Weights of a small transformer language model.
Size: 9 layers, width 384, 6 heads of 64, vocabulary 8192, 19.2M parameters.
Architecture: LayerNorm before each block, learned positions, no biases in attention or MLP.
Training: a variant of SOAP for these matrices, 403M tokens, 6145 steps.
Each number is 128 + 32 x the weight over its row's rms, rounded and kept within 0 to 255. Layers, rows and columns count from 0. Numbers have three digits each. The size before them is the row's rms in percent of the matrix's.

# layer 6 MLP up, 1536x384, rms 0.149, rows 1288-1360, columns 96-191
101:152150089109132000120124182130067124116148156140139099192109119123107091164104104128180111165120128111101106168085082160151108092136110157141100113150094104127106135132123145078141150144106160134109115176164150124107164115124181113181128113122122103119115116137122124195151156113150113092
102:122119181116139106126166122096138142115107208046122053161149174171079133152083169072175085154127161130129145150076107152144151101132132083184125152119089150203134150152116121137162031103119105101100121119107094063129185097155116096100143129184161117185156184053174106095143073103190119170
102:150161124171182126066169087122092108107155147170129155137166090153136137046157111154155077108087198107160116155112137075116086123130145094177158132151087158149077137125127131143131139185131138130108134115129094123138133102098136114125103126146070071155178089151124099122133055123130134178
105:145097073068088082168182093092131095111143100179131112133131081130156117129194127139180131135152119103112145155140132098052130173154040116110162179108132105154081114128085098157189113117125140108113134102158056169076199089108098150155108129139094127130109108124193137118129117107151149145
107:136086120168135137157151137137100158142092111100157117123085164142095125114145086135137101152163155103182146165093126107114120136107111116121161096131085136107172163185103152142156192112153166107140162110205125100164134133134147174164127161155150188119063076121126153122117144121157172071
097:143170131107056112096041115121163132098142165120173132174164054100182067106087160152098171149162130105072170073130096117128161125102080119052105199151139126183083141099162158116107121135146072155132073140144189059137158128118160094180071142099086101110148109204176139101101137118065143107
094:134135085142093072103173122135105153151131114132184132088171154086115100108132131130097102137087097075132094118157124148127109138115079138160144147167103088206120225127124067110083116099081092085148141126123127151136120155059185131127143201115165095135164126116136156159143189116195177119
102:129174130090126138129139151100082162150158130120129119136150126106128096074073055138179131150131158096112207147177156157165204105079137121144134139124129161140117145097083137109142100079128106126125066129115151118114147141130129088127133077142106085127114140102090176222122139106091112125
099:137107114115109138148074106122119102168113097111069117195147091087130141071129074159146075106155096188132159113178150170172120113130126124074185116159129150108164133108162085121147070131058082087147204116091123100122082116151167143157085173129128128181123102177078174124161116217086122082
092:097044072103118132114149166124130052163074190144106068103100139083136126124164134183107122127072140146101152099215177146150157140126153131153137101143156097087126158176129118192125106087141165088138107127047113129090111110094121111159128143188088155204118071147088121108117134100163087074
099:170141164194181100160136114097134074126107170144096090123149129121116176171096152151125149092116134157146142129121127122130141130156155117143159127167120140148104123169198132133128160107137098122166143123129113112111100129144195143116136132102117142039066172093140136165107149151146162105
105:122121112146157121114164073092060127115109116123093122157115136132130175131097110147149197128157195080160118088120068128096077090101151123130133149105150131123104131167077113150098131037114130110088077124115067099095179147189092087111068098154076096154088116128126164107075115150162122082
099:137144123081161142089120088095154130059173177065141123118152131108145155103090185118159142146130177127132116122116079135110079138105099120053151102090146169129104137155084097109141125127119114115071069086145111147148149153098151153113167092195084133148109152081181161116092149153104130127
100:151118156047070165141182159205104133152126174102178088159103154142146151141109092093140144090079174114112165116092117151119115111145091092149097108148155142156170097136139149116105135138117144097113115136107095117178101103150163154081090111081137074154085166193077136145175144126131138149
096:108116164093101110092115089051112180137095144115091135127097145127121148114188139127130109157128135166118150082131109135108122138106108091148134233135118147073146208145191125152072124104161114122193121124148156120130137110111138081143138193129172135117183165152149184184100136107167141173
117:074136144091182083177137129117123147123079134121124121112159118126103176128152115095121082153120126094171081137077110127143165060111131088097117119143147128150090139124110109142118137174144093096110155079105091139131122131137180036124113117140076071100129172108130150138124084108175087110
102:138070121134172127115162094060142165117092166130150104178153115089102175149159164092138171181134119154158083147095113199109179137113104153163135131134166176103117081146108143080083151109167193146148140151110086158103114084115122112126108162123166131117151148118193160151120151190132125137
100:100100145160099126122173128115126076092109079121108143177125100167120132108155159110091110129172132111147137083105142158117143132076180080076094061149198111107130147114171113176112105124156123181122104083154112112134109100167156110160157158058122114109125096136144061147100142159040105127
094:117195123171136166113167120170112168079087120118108161055149091153145125095106153157126181153145191098154144149161120155118182116093193151107114225119160116106122095161110124175079086153137153132179124164134118103112167090129118104149095139144138172167082141160072059138114154121182109107
097:115179150149085217121180115137073099195078145138169137087186160166148111134076087119154187078122154130129130123135186164165125191140150153128185153108172131145191206161177143170091084122151096121091101146113105185127129062057181169118131196115106110133127139105142132104149104148134105131
093:116140091073105082096160158143123148156095128072088076145153103131140144120093062132140134087099183162169105142134158169118042125118111095143182089066127123096124105133110164106140097168122085084110151188091118161133199156135195174137162133171073158103123141068123131114195128129127068152
102:119118179144129144175140074169123109160123097132104092106088148130133121132130129118104145127142136158100077088127113062088117104151128110199145148108102147129157121158158214090125084147092104124099109076141172082107129105105161127131203114091111084162117144149139174173167140131110137123
092:083111097108042146115126119119133145114150098097105175194113135136092137093120093126135150103130124123129164108165155094123140086067118144164114143137121111135128086087123140092108088148111173146147159095091013124168095148080125137133125095108098116104124180061114152144081135017114076167
099:080087191128123087064174151115110165135092087122089119158158111117128105142136075153119116192147101076129104131117184142101133132141101024080184122143092104079101136150129143123168164198139160142135123109112172138109083112114119145112143120081074087130157142159065112141116109106136181178
097:115112139112111170179180170130147161062056099136142115132145102090154073154126072122128127151142102131094115148094144085089141096102135134157141114130175166124111168065115174181102113104121092096133127166157116072141122136137170148158096158049128133159179086101129099118168116132166123114
102:116134089115169093125104126176178107091144165115049093206128103134125141101181125071129167106104083115158121152091086110109158112128139119117085146105133088173136165159137107123155086175123150142145132131146108080144136130115186153167094169146094200172186087128131101186114101181130113191
096:160084137155115087110138204122159125134125169111118122165121094115096149144162180107105136178083192121132069193150205120074095108126167207079120162122140105162197062121146131126045161096155143117141107152130141112115138143147147165123172108151094106123139134175189196092109153177156140088
096:158100176092092130124098135097169171168114138168082179142144148120171144180136144151063143144152149112134114092103096116135128120137102092148081128058179143107160168099119178156081095194141143104090161098146145076168104099159162119158107084159088148101123119114152162137120116087154113146
097:185155125143118145109124123178087116144129132176173104123124173129142143144126136099196180102116100161174095074124191158140143105114094164119136163140073103081157092124161137049164159182155103083164128050125182091112134177047126073088134166158225107112123096149160161121092144139127191096
114:109127150096191163140126141100202188166151106101111167094076194139143117165145105178167156115103137135095081104089148087121134114127115135095126073110098156117130149087157129098124207154150115086171110133144121141086084172166111169085139096128112116114115091154139132157097120091131094100
103:191154151137123107112116143136131127186100113108136154153126146156098107091106092069112137109113129112125128087154128156090105187135095098153136118080085120102078111146089056102087132121145166175119180102144112208118116029136130057111154165197134095146138145129146119154090123133139138196
095:122118113126099068136111120121132163102084141100108184101065122190125106204140162108091095126117137130112113168129181151132130107159058133158158115120095145137137128170171139126154083117068204126175091119106143134184109089117131148124223102121075051094105106185110139176089108106100137142
108:115095108108157145094154140105114079167105112129148190107164190181095136114173165177127195126144162204170155127176116121127130044129104112131120074119172141150139151101173081132063123150108065103126100101087135109161161161153125143148094075132113067148087104146087109122149166066125113095
108:101095175115122133109154087133145151145147121083145126150154138120119110134095109089166165165063155163132126158115198146159121100145115140111173156197111091062113110093119115076125054136150130140149123124118227127111135217106147122199108154123128082185102090135090162144106071133112104095
100:157123163157076107125171108106124131137151154103121083134151125150129182072093182186155125128146122155173087147121152160099091136146093123095090116187189101184113174148113124154111143140092155152083084157202116134171161089123140141113153109159106176134174109156141081131112131115077165127
101:159156107133068159099080177085176153174174127174130107104145097092134100120105161140161138156118123169129092113188132137118121126132118160162124173115089174133155149079113137110157110143094162129127162150089137089145110106170133095151177127100157093093116127168119108118129175145206153132
100:172147092109117126105157114094064158144179129147094115136169146143080139086115118146096134062131103105126133157087091092138163104144147160179164152128111085084133135148104158085127172174160131155123164130182133105117108155150091112143140169164107198139042106107066127060137176099170147087
097:169062145116109079140121087106149128121091126116134136073089168103139152108105159141165092129128120149161074127159135096167088111195181098114119103125130155170118115170143102151168102170151149175167122221098072110108106124151104082143125115105150079060181209165150164149162086110098141125
097:134114136141108134117154089138162124137156181117067145170093104151106114094102161116134162098076110126115187180090128131154124128160164118120146147142142122145183149153127088074156138074117132100112110128193087103130133167092146106185141123126116114156188111056085123165187185125109091033
098:100106164134121012105120138084160116106087083151085117097151152103125161167168103088108096146148091164158157198147181094098126061157128103116125114064151135127154110098199127112101126115100101115132102120097157116162103143120131138132085059136068155125056142185132147156168157143112140150
101:087139179127156129099108061118100134107166141136105116129103147049137128110111075112102150129164102193177081138111161149136121143168123107068119113111139170091102123165113163153157132176113157146112123081130125099115127149122125074098159125118131148155109116136108124056106170195125193136
098:087153105122135073177127103133177128142121084211126162106115124106071109141025173127145179130080140146187185144108105133128133216123152107175116133072146127111127199117075089137135146091139144115133188148173125181145136101186178085144167104034154121039115103085122153136071056150100065079
099:159110169108086112160138088142083141117161128048137163155101048156102216136129173105153156140127124122100178097110227083118100139150116122138145157121132082102169172141100153140139085134132071100113149143166174153119155170136134152127125141049158171152079183110097102149114173119116152117
094:146122118134114118086145135067119114113107121141135067077138165084106102133171163140117134105152141108158086110131121175094110102107129086155157158116100125112172140140154071185102109118133070150103166128183120154130146138120153115119092137190095098144116153122138150086118063104155144095
101:080135097092158109170106129202164149124155168127109142087137107087149128103126121107119159103139132114136128149081161143147076112123122123123067099180125091171112205161134139090146127117183075164121178131139078078126118126152099123102144181121118174091123144151106149139193118124157099099
100:143137089100074156099116116143090170142130123119087161111115103098117165097179135135084124102100144201172145171188176141133128133157078113112151138126153122085124202145125168116145166134140067134108085082145151152093107104109167089171096165086104093112104125109104139109171155166100104137
095:166141104101183090127138071096086159143163215109094142174099085109124149167135100113108115155089163136153127123121127099138131145104086152167145183098114122178151111073168140218149094117167125135184132116071126135183075156132162108085163194088105202104125144155065182155096170126152138133
095:140106116158188108135157074149132118130123161096094152108138078171095079117124079150155126178158099117104163130155131160110135120135143053200085178152135118177135144151141110137106075126159112103117120088103073111136137086133122132162123156111177157191104109115166047107136119140164092063
098:131129096133121196080211170107133146082112132130133159147140133137111115165167071114116130142126139129098124213083073133092162137119134128144174122138156112075103165158133119184175104140132181082083110098149078160146101107131170085098138111200129128205122219128140115150134073097126160097
103:154107094121147121112116105109111117115174084172157117116169164138099135147130065106100161148139116125077141161053174131129121076146103152173163124166103086107112168158152110112074145140174125137108096158125031113157097102106157149075184093166136100148124130123187153131140117148156125117
096:125106162141101136191090122090056135175167132093144139153162048132163125131140078173090081174078126149109144145132123166074144160011104098134124130114123118163178142130157124130119109110145065143100075159118087131100092132106098107107139184148100125151116126093086091154104123118138074177
094:068126167139134088131142087103084150136139162137103182148094215108085184057175151152142155140117089149119158091110150126134107078118123131089122091113130146156133152161124103130139129139153105148141142114139107115092119099047138098116205085057181165056091186161106120161132133109135064109
101:089115135150152109140121128151059097131173091206076141163122178149186125083132107107133108172170130080176132160080120170126142141094088171108157152119118132123171054084114129130136126125132148113160040148159147171114143182170133078176170106167179104061181095131098152141111183130085086149
104:176071132073114173119142092097128101122149128103075148136102093084102113181105142154103127116134141162102147161144158157112112100123147128133142190126159164083133169142077109164086121141161097097128158149111156125140113145152099130165138068147106142140150148134151114153133134167082098125
089:090129065117160066188113117148131160172137143125121169119121097087139097153093135172163126170142139084136141157157168114127097078112162154108129134122140051096169123152171126182113150135095148177074141110128075151143117153127067074113102121163126127147088142145126100127096128176165116106
094:121156123106099160082114134203112127058129134075167083131142133131127161129055130168161137177114159112108134076154146130101122106107034078143189092144145126104125105102137113117071065212052174149106110186121149120151109104162145149147102077110155166121097166114049115177069110129140103116
102:114071078131102178100099129141174138146132079113134169160177130180101088093123207084124147139100145124122079175137127114119140190142107103153119119138077120150167104106075126134118126102182111118102235132106168076126171112120136135192181164109100160161122139081193037118112116101235111094
099:079117056094182142090150152107123174088157173181152119162137112077136144088082144075106066120114167144171127102150135095118108126116102090074143113183125117157121131204126122115085118111125081151118123135117105153119145101123098108098109096132121077108134106119144159160134095102125088115
108:122107152144108078119114164128098102130108117110121127106103144191151105047147108104132126105104107130079149060095116135141148149157109092110119099094123157109121124135145122155160158156067093130099093079144091117097149101100068157080117120175090099135142124169128123109072181098104144156
101:133150121105092180144106117109105099094109088088105156101170192125120103110133161100122087152141141151119110077113122138154051106123139114173093087097167124112139130160121175077093097108120116095148135086110133106119118117143083100113179188129078120130131172123088128132165104081126074130
094:079124086146143144148044159127088144085170121112142182112154091115108146162097130152091083106132098157057066050106142109126088110086158127139147125139120196069110072128142103176105162173141149067084087117104165124152200185113162141136103127105110153159115097133156106089150113092089143114
095:138133092119039086132126118149077163140099100070123114117070147115162125093130045130117081168177183101135195169105141144164142136144149079121133212192177131120122091168140091139112115132083113119172164184139157147103104151116145068110129230136094106098194145115073093160126141131062127086
120:120103113112152137152105072164150130153088116111180120137116115172085121124130138102093206130107181156106064131100157169122172133072053113144149129099124093164148131125185149103155079167111070076125102089129144133146108113110120132158139136078149069167133168123146043120129140136093110137
107:073152112147126082116032082100089130132173165153104101130141114113071171126124093151113103178157136123111117126114165162135124172157135114158104148090127155091087129161127074154146113143125158152185152123123124094160121182170072096076053108117104158112150121187131133160162096068092110124
095:114130078146147099154125121113169109121143138170166201133164139138076138114165151129115181107043105111154159145172093173151111088164149103166119129134147192104205113088127164056102139132162169127160141145145158180157101126147134134137142105110137085147120175158140140170107113094065167122
098:092157116109130102126189133061117105102177103168087121124128165140160148145087129096128148091076132093162122136119146165116115145137137153115135094129118141094148130170105108112184120119121116111197091134058179158115133137097123131104089139132127105077098093129110125154073108102143098065
109:088170138109083110122144143191053135083199131122068158157154118092156145066163131091100163172143098111151146162086152157120124107147102130147088118158112160065044124082175171133158117171132164169107106089113104125128135157135177136118152100196142183155120087160119134134169166154151118154
098:123108167160081127103153137188148176138064070151139127101119127166114139121124136138116076096171167097133159138120120186111097150169095036143112144100130111095113087186117103151164116135068133084180126121131137084153140129122119159106211114128131159133153123174150165145136200073129090067
107:165108131175129171091189070118181119198160097162118178140213123139116143113144106124075133144131095142114171112190144135135116099119112165146131167128148136215101131178107092174122148032136111125133075125121101082156120044064130146134109142120172136126170150148158123131122117148094129082
102:115048108130201116111145128121114122102114105133133074119063116133094093143216167188090141099137094153120031114100116087200098070085105140057156128115125154139117086058143160138084170167161174132128142139131162239063151117151128127116127142139113111109117140116126123118213072132120138136
095:189171058091085135066103121103123155149118178062125136149142119092141168112078129120101162171158122082183102108138115162139090193171113095145188126166112137099161107116091123129161188209160203129135133077154149112065081172119170146160111070163133200097146146138155108131111108145156104152
099:133097141043125084113111158120097108112169098089152066179180127147155132093134159176135080111120102176212089144161163146149131138065157142056142169145097131142109118111145099134136175142121181122123137123113140109158146092135175163129092152170098124128131120124161108097148095156102161121
095:103125125132129120123152106119113170188090181109137196085205189133069116145156162175103155160173172136104117124119108121172096094079128145115085154171126109124094134142166073118100109097100162165136128131115040112117111108107167139079143110143185094122117095130084118168107141150150101093
# layer 6 MLP down (transposed), 1536x384, rms 0.271, rows 1288-1359, columns 96-191
103:106123125075114136133185143166129155153145134126105081135123096117102159145155112093145150165149130104115146137159192128140089137168186149126123117076117087102165225113140122120037112147155143146103166111159067072146098073135135157098170110128160163105162173096109136169063123160066112119
114:097123132152153122122156061147088151138074100118180125123120129150122152116112174085136117144110091077191151116110134133130096166093163133078173102169125108126159092114128147153147120101172061122105135168125176143124210151140093126141108135127064111098113142079082162073130156087134144154
106:175102067174059143081177106056136106141096092067161142177169028144137127095105097130125163089120103089133113133119083140113087118089129113175101167105077167109136147131131105059137152086185156099096090083083098145091170169107169102121048169160099121117157143152059109098135164172120136113
106:144057141099072166123073118125142109101110095114132099130145092100087155118113139147092171097135104121162134124123176207165099111122133137091102100094122099129126139123191181160079122164106106138169155154147095158123149111141104129048127145105159094183171124086133130160148138103120108124
109:137144105134073164135130190109123091123094131054110194123135083141114097111078053145109140099137142122104136171067122098186087115119146182077139127104111137128187130119144074096105158082142112142144086137141087130199145123129132112144161118107139135090142042156065099159206126132104154118
096:094091107176114095096117137088197097115130163129117180114129142064139127143128124129180071087099136104100076137124145169152183092159185183159140103184143147105116139106129095127138165131176076110073084064079166122176102102119126121098133106220126083161103117107122141178088161171107169175
097:155146111125109137126135174119142121178123193119161105157085082145076126128143125109118131047077115146144105045165151093150136121144113138098090141078138086152162101133117127074152136156119133137202124172093151143148101089129072101084185091079122121145186128192163057132111124136072146128
104:114126166137131115111108103138159132126127137122122136133119121165147089128143116121160157135135094116130114139129091096144089172061117116141100094156176120173138121147138040136150162077140130166069132196077118136136127104154193084098078180094084126181122126104115136055115126138124084111
094:140142109160136172154140110149132063103187165150149121162089170107166133089111161062137160187129086170154126187084150112133137138151089098127142129137112112102074120123137121120109127132130073122082133175072153161106154137126111119169141115131130132152107128073087131142124071171163085138
087:105096143159163106112098127147089119176144151077151096133116142148139132123070147100155129133163095139135024150146103108167165134098045130128158140112169126151145134147110130146151070156132088085125051131098104117150106145103111109143050091184146097132074168067113080145121105182055104175
104:183112158110123143105148097152173082137142174198116086156149137084141161045108141168138121135136109140108178125144166150117115110134138148093090122176098118084090158110114097071149146150097175141155096156125138157114149110084112118128080134151101130144135183109104108173057117117099162094
110:127142134100137108125137174083157136166065113098007075151128067110083126154150141157077099142137128092123148137078111114103150122197171124124168099116114133112148135080123171141106088098148145142143112221127135109108082124131151124117126123102104117152165161180120066100097137129137080181
102:197153092137089064110159121122050163137194086138136094111130095144142051129135074128092111100102111121092096207147116136133150076119116110156072171133156124124097178139186111082134121132094095173174152179155086171157084184126123126130131147131174116105132114152153135126158096126074121150
084:151168096131187178172118128170130182100176112151130140114184126087054144192134145156136131134105100145162121127136131213164126191118211115131165182147109142194171123146206132179108175104099177149122072153145159132131146192176124171153130153138150142153134123120195167093160101092108150124
104:115130163106111107139141147132110117131140124152119090147150155214122110106150126105135084114147129144158160165157093136107123133194162094182126127117184105104134099153177098134099123096122128084089095102076102197106097131114096106111094120162054092200107141151109125103107176088092114188
087:163061122131124136156082074125179149081127134101141108145126138077103117099105137129135164128114146139164156127096113083100099110145118153090151171075095149136119108174113076128147103124089135151114143120134091116174154119103149153128164103138140110145146168061103078103144086119098102122
107:097104102144131187108115064170176119073122099097146134156117140126150121100190152103147189085116099117150146164112148108117166103060094097111122077113152148134161070098078129088133127101169124110129118094121122175108115126121147112051129138128166134125093114101173142145135062150126166084
095:079136133126207138163116150119145085157099152086091140092154152063135094081088158118195159119158111145144137076140156053157102134178108112087127128088098171161195118120113148109116186113052080108162131138163125145176163126157054143160089183123153137108100099172128153099131098095097076130
102:180066095121123111150201161114064082110177171161123082088147071079138167085098136101155130147196100138117090106135085105089072058101136157156131081134151168161103154156097098160092153088155111096125135034086132101154065160029118141179116141141121125082179107122113130134116150086109147175
101:097153124136134144084130131141116097150131102124135111056117140109028134065075095073112108126093138138108153081069096124168090185149076093111095140071100132141141113102142157101183144085127080128140118173190140179099115147150169147097129088116113152082147067100104145122137062113142098129
099:149105107128193191102178151120147099209073142163118118124102153135141140149161118069114162112193116108062100071125059128102176109105134094098152113155116087171146099162125166134112122121140156138116067184146139132111119137161113194129144094140204119089134154117098142131141169100104115181
100:136089125145150134149090146163100072077112194138154143106114136123127186106120098158150079120164077060162086190132123121117121104156080145088089149123164079106124112131118117077174131108119092121167148135075135145084099051120119103116132105121138129168119087104107142115097131120135144133
088:098119089166130088095139153097114056106107160123101064154138093137123071141099082079096101083037060069145060135100103073123120195155111107132141040128129086133153105076137133100166067139112147112100151173109107177075149120101140073104095129110126140105082098138145095154132138105043143150
099:157206132138101129147110105108123120105141198112139119170167148160111148158090139184114093118198116084080152140063096152124108141136133155101136161109133110104112102200107130101102080086122137064114099112064135195199150077148171104101180097134126160095144143146116159081147138140148172184
100:104167105060151162143126142079190088098211124069168099140120108107140109169151143127128151178233124150098124176106088165080157188164116154102096178164140151179201106101100158127127111097160162128111167105048082127136155118131107161126109126134136119110211124128160124116130123149143124074
103:104110088071115154124120075090141151116140160189101138178132104087149163201084152135139157097083052126082113112112157126053112162098118141112098104149111111100145094145115097107125173071159159109127079121161083101073117132157178195118086160114096121115170096096126076177087114102163101078
099:111117101090115158110130206157128122091096108099210145160139166148157122083135123110069132189149152131139120119079126116079115138106098111161101124105150104114158126146113111125120134092151098157113142130138128158129117061116155143125088177103115177068123132160136082147138089091102114097
103:089135150164091097089121090125100152150157126181088078143078047157172162102079118113127137107105144104115133132141053090154153160145120141125167115166135116102141114079133109135107104111150126050133124102126117150177078159127137155174083060142099118149202132152109100099101146129106108055
107:177152119078165142168100092123162152174156070118047095062125128135124115143080129122151104146158051091143094126066105103079159164137124123059107130159105119058121091109081143142084115133214150123138102122142074162082094081158103130122188118167101091142131144126144161158102135134126117112
098:136135079101113097144124142137133133142101127136109132090143189108148124122129125068129117145151118124132080178082152071081176078137134163090150132144096130109144131101085088142114188131064104091200160127093083142128125106150113129130132175150106064143170131145155116155133089150104106144
101:140090108128029126154113106146117111139137168108138127163072153093147143101116093094148103202093124174108097107175143116141177160153160116165156078168107104150194155178082174105095139128129068139137227130105176106169150152146079138126164128169107156152143135173140128142160132111125112125
100:159138112170162138100124127128165145137133127135150100152104099124130122131152087140092120125143131083104199079128102108079137158141130105058171135106139129138102204155141151206088113099103143147133070177125166126093115122109143092083135130161092125169118077090164091166142137113171176129
109:100151122119186089150144142114138174131127141172119126169151081143173093086112041097134110111161134145073099094140133131124160107090134087100123122139141148100112116124133152110164144096077117107101142169115140123243089143157129120180117106122113142082116087142109190107115135178130167113
098:136069104095128162175142086110139090103143155114165134144169122128186077138147104146114154138158122172149202123164137088137101118101151121109163138024116106123135122018102110052112121131138162094118180164133155124093115119152072136186108135137140150189132131122172122080118134128107186113
103:140121084068157130175148120180135132116155087145189172087161084108121159056170136096142118061091089100149110109150141107141101165106135133103132209140091168128138053120118087154120145095163117158138100146121102100111119125060107138105136147099111172092105131133154053087083088187072148095
093:158066125127179109144101156123121200112140187143133135170071155166062158119106148082113168141185091113110110132102167085111132073114130130100068117118110126120121150078088077112070149110130120162085104151156123134116101091096098121034079112146101072162032119176124159093183142099042057118
112:101124094167174105078147057135122160147131104124143113167119149148092144168150158125151089112134125124142105145185194117106129108133141113165123142083108154079076155096113165104153154160064104109153129151125157120085187145162098180116154109126133132139116101125056175103148141152087086133
097:091116116147080069151169119107083124108165145147098066144134131138097107167114111126084169152142105120130100165120189151113059135119102103086150144124113172132118089143139103143104133051117151088143137080151155182120145147141065127109107180144154144107132095127167106082133155122142137122
094:142106162141175145172096125155125096155138137065049104186133153070077104102183140116164092099115109071195088110160150095121174141092131134085100154083104132170107079095106164131108145066098124180135098126120123105132108098105149167091118109105101091103126147085134135122087139137109154093
099:193179072106121100115112093106149117097128087136134186068126089117162148154119112164142077105066056141097135069147122141155115114137093126128143093131126154104198134119106144133089131157110172132139139104121110096111151155117120168083117088100120110112067130124146089149129165084076138159
098:120146128168141090134121111110079126128136137114155177146166129178160101088238140148116164101087101136140145127125080094179198107133078083066134141199133120089059097060143104107088095132112180133119085092143166091138073123123132109106105153104153081120109148091075110103123129178052199127
100:112115159134150157171136089059106157103120084109130109130079047117170125122098093158170120095157132168126080162088136115127103106147138158134129163170109096136113048155116112152111125125103128090127138109103137176060156076117132172126111095159138155135065111157109055127097110140118177205
099:075095127121077121043104119166133105095077112176146090095105117080116155140110188156074079125139108079117083148123113119063146109124076171153085123108131129062095127097143110178114122133124134066065157111091091124146113137133033128140153148175149104144157198119089132190133117105166130178
103:111085108180118116182141118067159129128131101136094101118144118105127135190121157054102105092107153067178063121106113119124092176146126163144091119120129138101190169121101129113139172146118070168091173197189119159133114150134091199139122149184121112124123140170141110134149176072132153157
099:140149097148104160170156113164107102086120137160111120162109082144111124176114072140087138166151108141141138215118091111088094108135124151093080117168167135107126139087161153095127137102136129136161081143107089139154137083138106114150100151132143077131130139147094157090110117127082149152
097:057154133159191133090036082097074104182182101096158146098141090145077123137115101123147136070106098121128103116126135138092103189135167135111041136088104147125173097119088125104131087066056088120122156197093122182113143107188131132173146104155140130163195115069156140104116101121108166111
098:073134078075118146111144126141185110086125145144148096111127138103156068116095122118183133106142176121123121148092188113103123138092152086126150104171061092121045156134074114133139119098169088122086120101104159179118163115143119091124169061138069115154094107128146110140119092114071120105
093:123134113146133113103159142101218105148121205112139129131096147087106177092138098132101170110114152163147131104089108084091109155117108108127133110185111128111135072166142144136126138140180142144150157104121086146157126089140133215038121102122084107158125146121163132099129128135152096092
105:134131104142143163188187145131131168142117134097073121151046149063161143079131144092150070130139114100125173063162100083141166124111140208083165136098148141111108074110146113101137153136138141129086157104108113072165100104080113130125156125102170114102097137095117108098155107102138148151
101:148102122084074143126161178129116143155122159106100058079159138129146109150078144073128148133102173085118120072127072086126125109106132122154096146161130127063127095122101175128096128143103118183117118067126155136060108168087118126148109106094124138170112105098107176160101124135076155209
097:101125092120114075158135163163106118159109117174131191136080141057073101095102083140083075068149087089104059093177102113096093081078108114137065140130111168120044133168072136114155086110122099184139112118082110121125154114152086085111084127135110158141047144124109128089116133134118121081
098:120082124060159116122169144156125098153141096162117131127104099152142127116103141123139077171195124130159055163116071133111152101172133122118080073098135090140149099162116135121175097136098109170113122134140151131072148109120168154181149192145169094195085141054067119144132143111146121069
097:081143116111105134131123141143106149084127125159050182121130120114080140054077187141150152161130165176131151155172117125167111097171142088156143117150142100196141169105142127157197144108161117088126108082113074119167127137153125153172172137141167080130104115163139182119167121100097131115
106:145174116148127140110143121162096168136151085142137133118143108131121149109131083157099177122157155117164116076130156104170148116113134101153129127113104067149111109104107105123150032106199145141066144056122128127060163174123135115066078172132126074118114108102104133183102113176147166085
090:175097089150134124085135102125100084121117096197122084141129148131087171147124077183153191097119133113076151091095133081152158140175118129061121098084127141143092102106144144126140054100095123181180118175142158064106127134140141154137116142070105082071108075163063143108176174108132148158
088:120167150153157125152109105124109080099126139088086083080104072095143096109111095095102127096143111101070101078160078145103130097122147094130169101140118073116096100117111126118152153091130085096171113082098145163049120097152100151096106112147095123138127074138143117079142118130108114163
095:136172129110125059223147133127119114094146156148181102058082133120146113163109133142131118111197130157155089113156104111136139139129098102086155171129190106093107155205140084098186128157079139077162154105108130095158146123119146127097116162148186131064158142113095161108111108171092159118
090:079129168166124108080130185092085104129104084125143156156138131147150184162149113156124140108097070113092062078125114172123138132130128161103121138084064079066156092083103144148108102172159118083134151115138161095128130114112154159045112129089149117094155150086106109121156186070150104143
102:109144175076116151146086127099106143092094125095106148080130167117071105119109130063133151120110107101121137114115117078088114132111121099127131104070116151145136168127144135128151126082072097109109102125139131134100111114100182152117126125079131151123099101109139134112167103079185074128
098:136130069098106098177111083113184108060047107092161115139130146148111095078121135151174103162106105170122104141129150185133121097163087096157181128172126171172171136066075133140136088123119150100118128120155125115127124104133128102092110151108105163097191088145148113145118081094155085118
102:121090161142111091109139128143110103176154117139138152157081129163162108104167118188112105113163163132162104138119128144119162085150107159188125093106151086167123127127097149160121148060124047127154137141143172119100093150046148038095093125176113070090142146072142194154114139094166067098
093:126156137104116133166065115123127131130157098170099140164114163151113116161109130147098069107103116076136161170109123167076114079134146057063108155147121130137147108131162131103107177082097105142115169127094140139174107100137162101081129097122104127069198114114128152104075167127112155169
096:142104140113127154144087197107135122146159133167181102138107098149086125173166145143131130128106101178100089069066110137004128156077099117094131129122141136090149105131151153112103093095115164069134142132133157121094171102112182000091163072086114122089101104086168108101083146122121154119
108:091133121126067179121107153097133132125158132096134095066121092136104210124122071106144073106061081159128053121117107146131117145139134143118159111144180120167125165165102151085131143139069121077169202127107138145165118162155158087095087066134089190142147154116066132129185144091119105131
096:071153131144147119130104165162086162079117105133117094101145091127097099175107096109161107138181099117074102093146144111127164119131130151105129181183155115092109087161159101124175122110089093111192114090122140131099089069086138120089066066103141113097112141123104117117119167146111143105
100:109150113155089159115145148152069146112139182111143079164116123059075142087150133158110185112114149153150112175084122152131114134107114120147142087130206091127164150100074203166160077128112092066107149128106089078131100148124134101124119146150138126121066070177149167161124128103111121105
110:146094095072132103161138104121079177185138095139029196129157162107122141133157092111104134129146058090109102207182118095155141139114104094112111114098081144142110125121137150098125102176153094128145097113135096104124156160119114099128124138130143123082127157107120140147072138148119114093
093:061120129117078167104104107160115174094104103081153074127156147143117157181117065151149113080111120085128156152133113107099164164096150169135112121096109150111093120048189114156098152100125105111122064159147137130143111101127219081111137129129116143095103124097107070085086121131123125143
101:094200104103096164105150120093164085108071094125111114111148091151130048160164144151126132129097127133172155134065148116093163105155103115196058114119121138105176136129079109150136136095130140102119128099161108084111114080135089152112168099135093140133127103105158181159118152116119144082
105:121145114112097119162095099156120117165082146115086180102114114099024134125142104095092136108165118157066118183133067154092133100145110131117080135115116074126069147107051097174153107148187100124155095126054078103153174117100215146165147118142114106129102111138138121095129144097136137108
097:149107132172166122133160116117096157158146106151153076103201153149101087103146119130136165116168186202087179123157107126112126117069147148113084117182152117113102158177103228131107135111103138063159146157095112130144134111114160098125103158133101139100167114140143122135146149120131091090
095:116155140112149143107169135113112077134173169087119075114129114102116171109115097099163146110145089084154061205176147198068109107138156109113121121119118107123109102097130040127142082091136159101084159124185114186092131099112134158130108095089098157087153139148049124119152172109158163097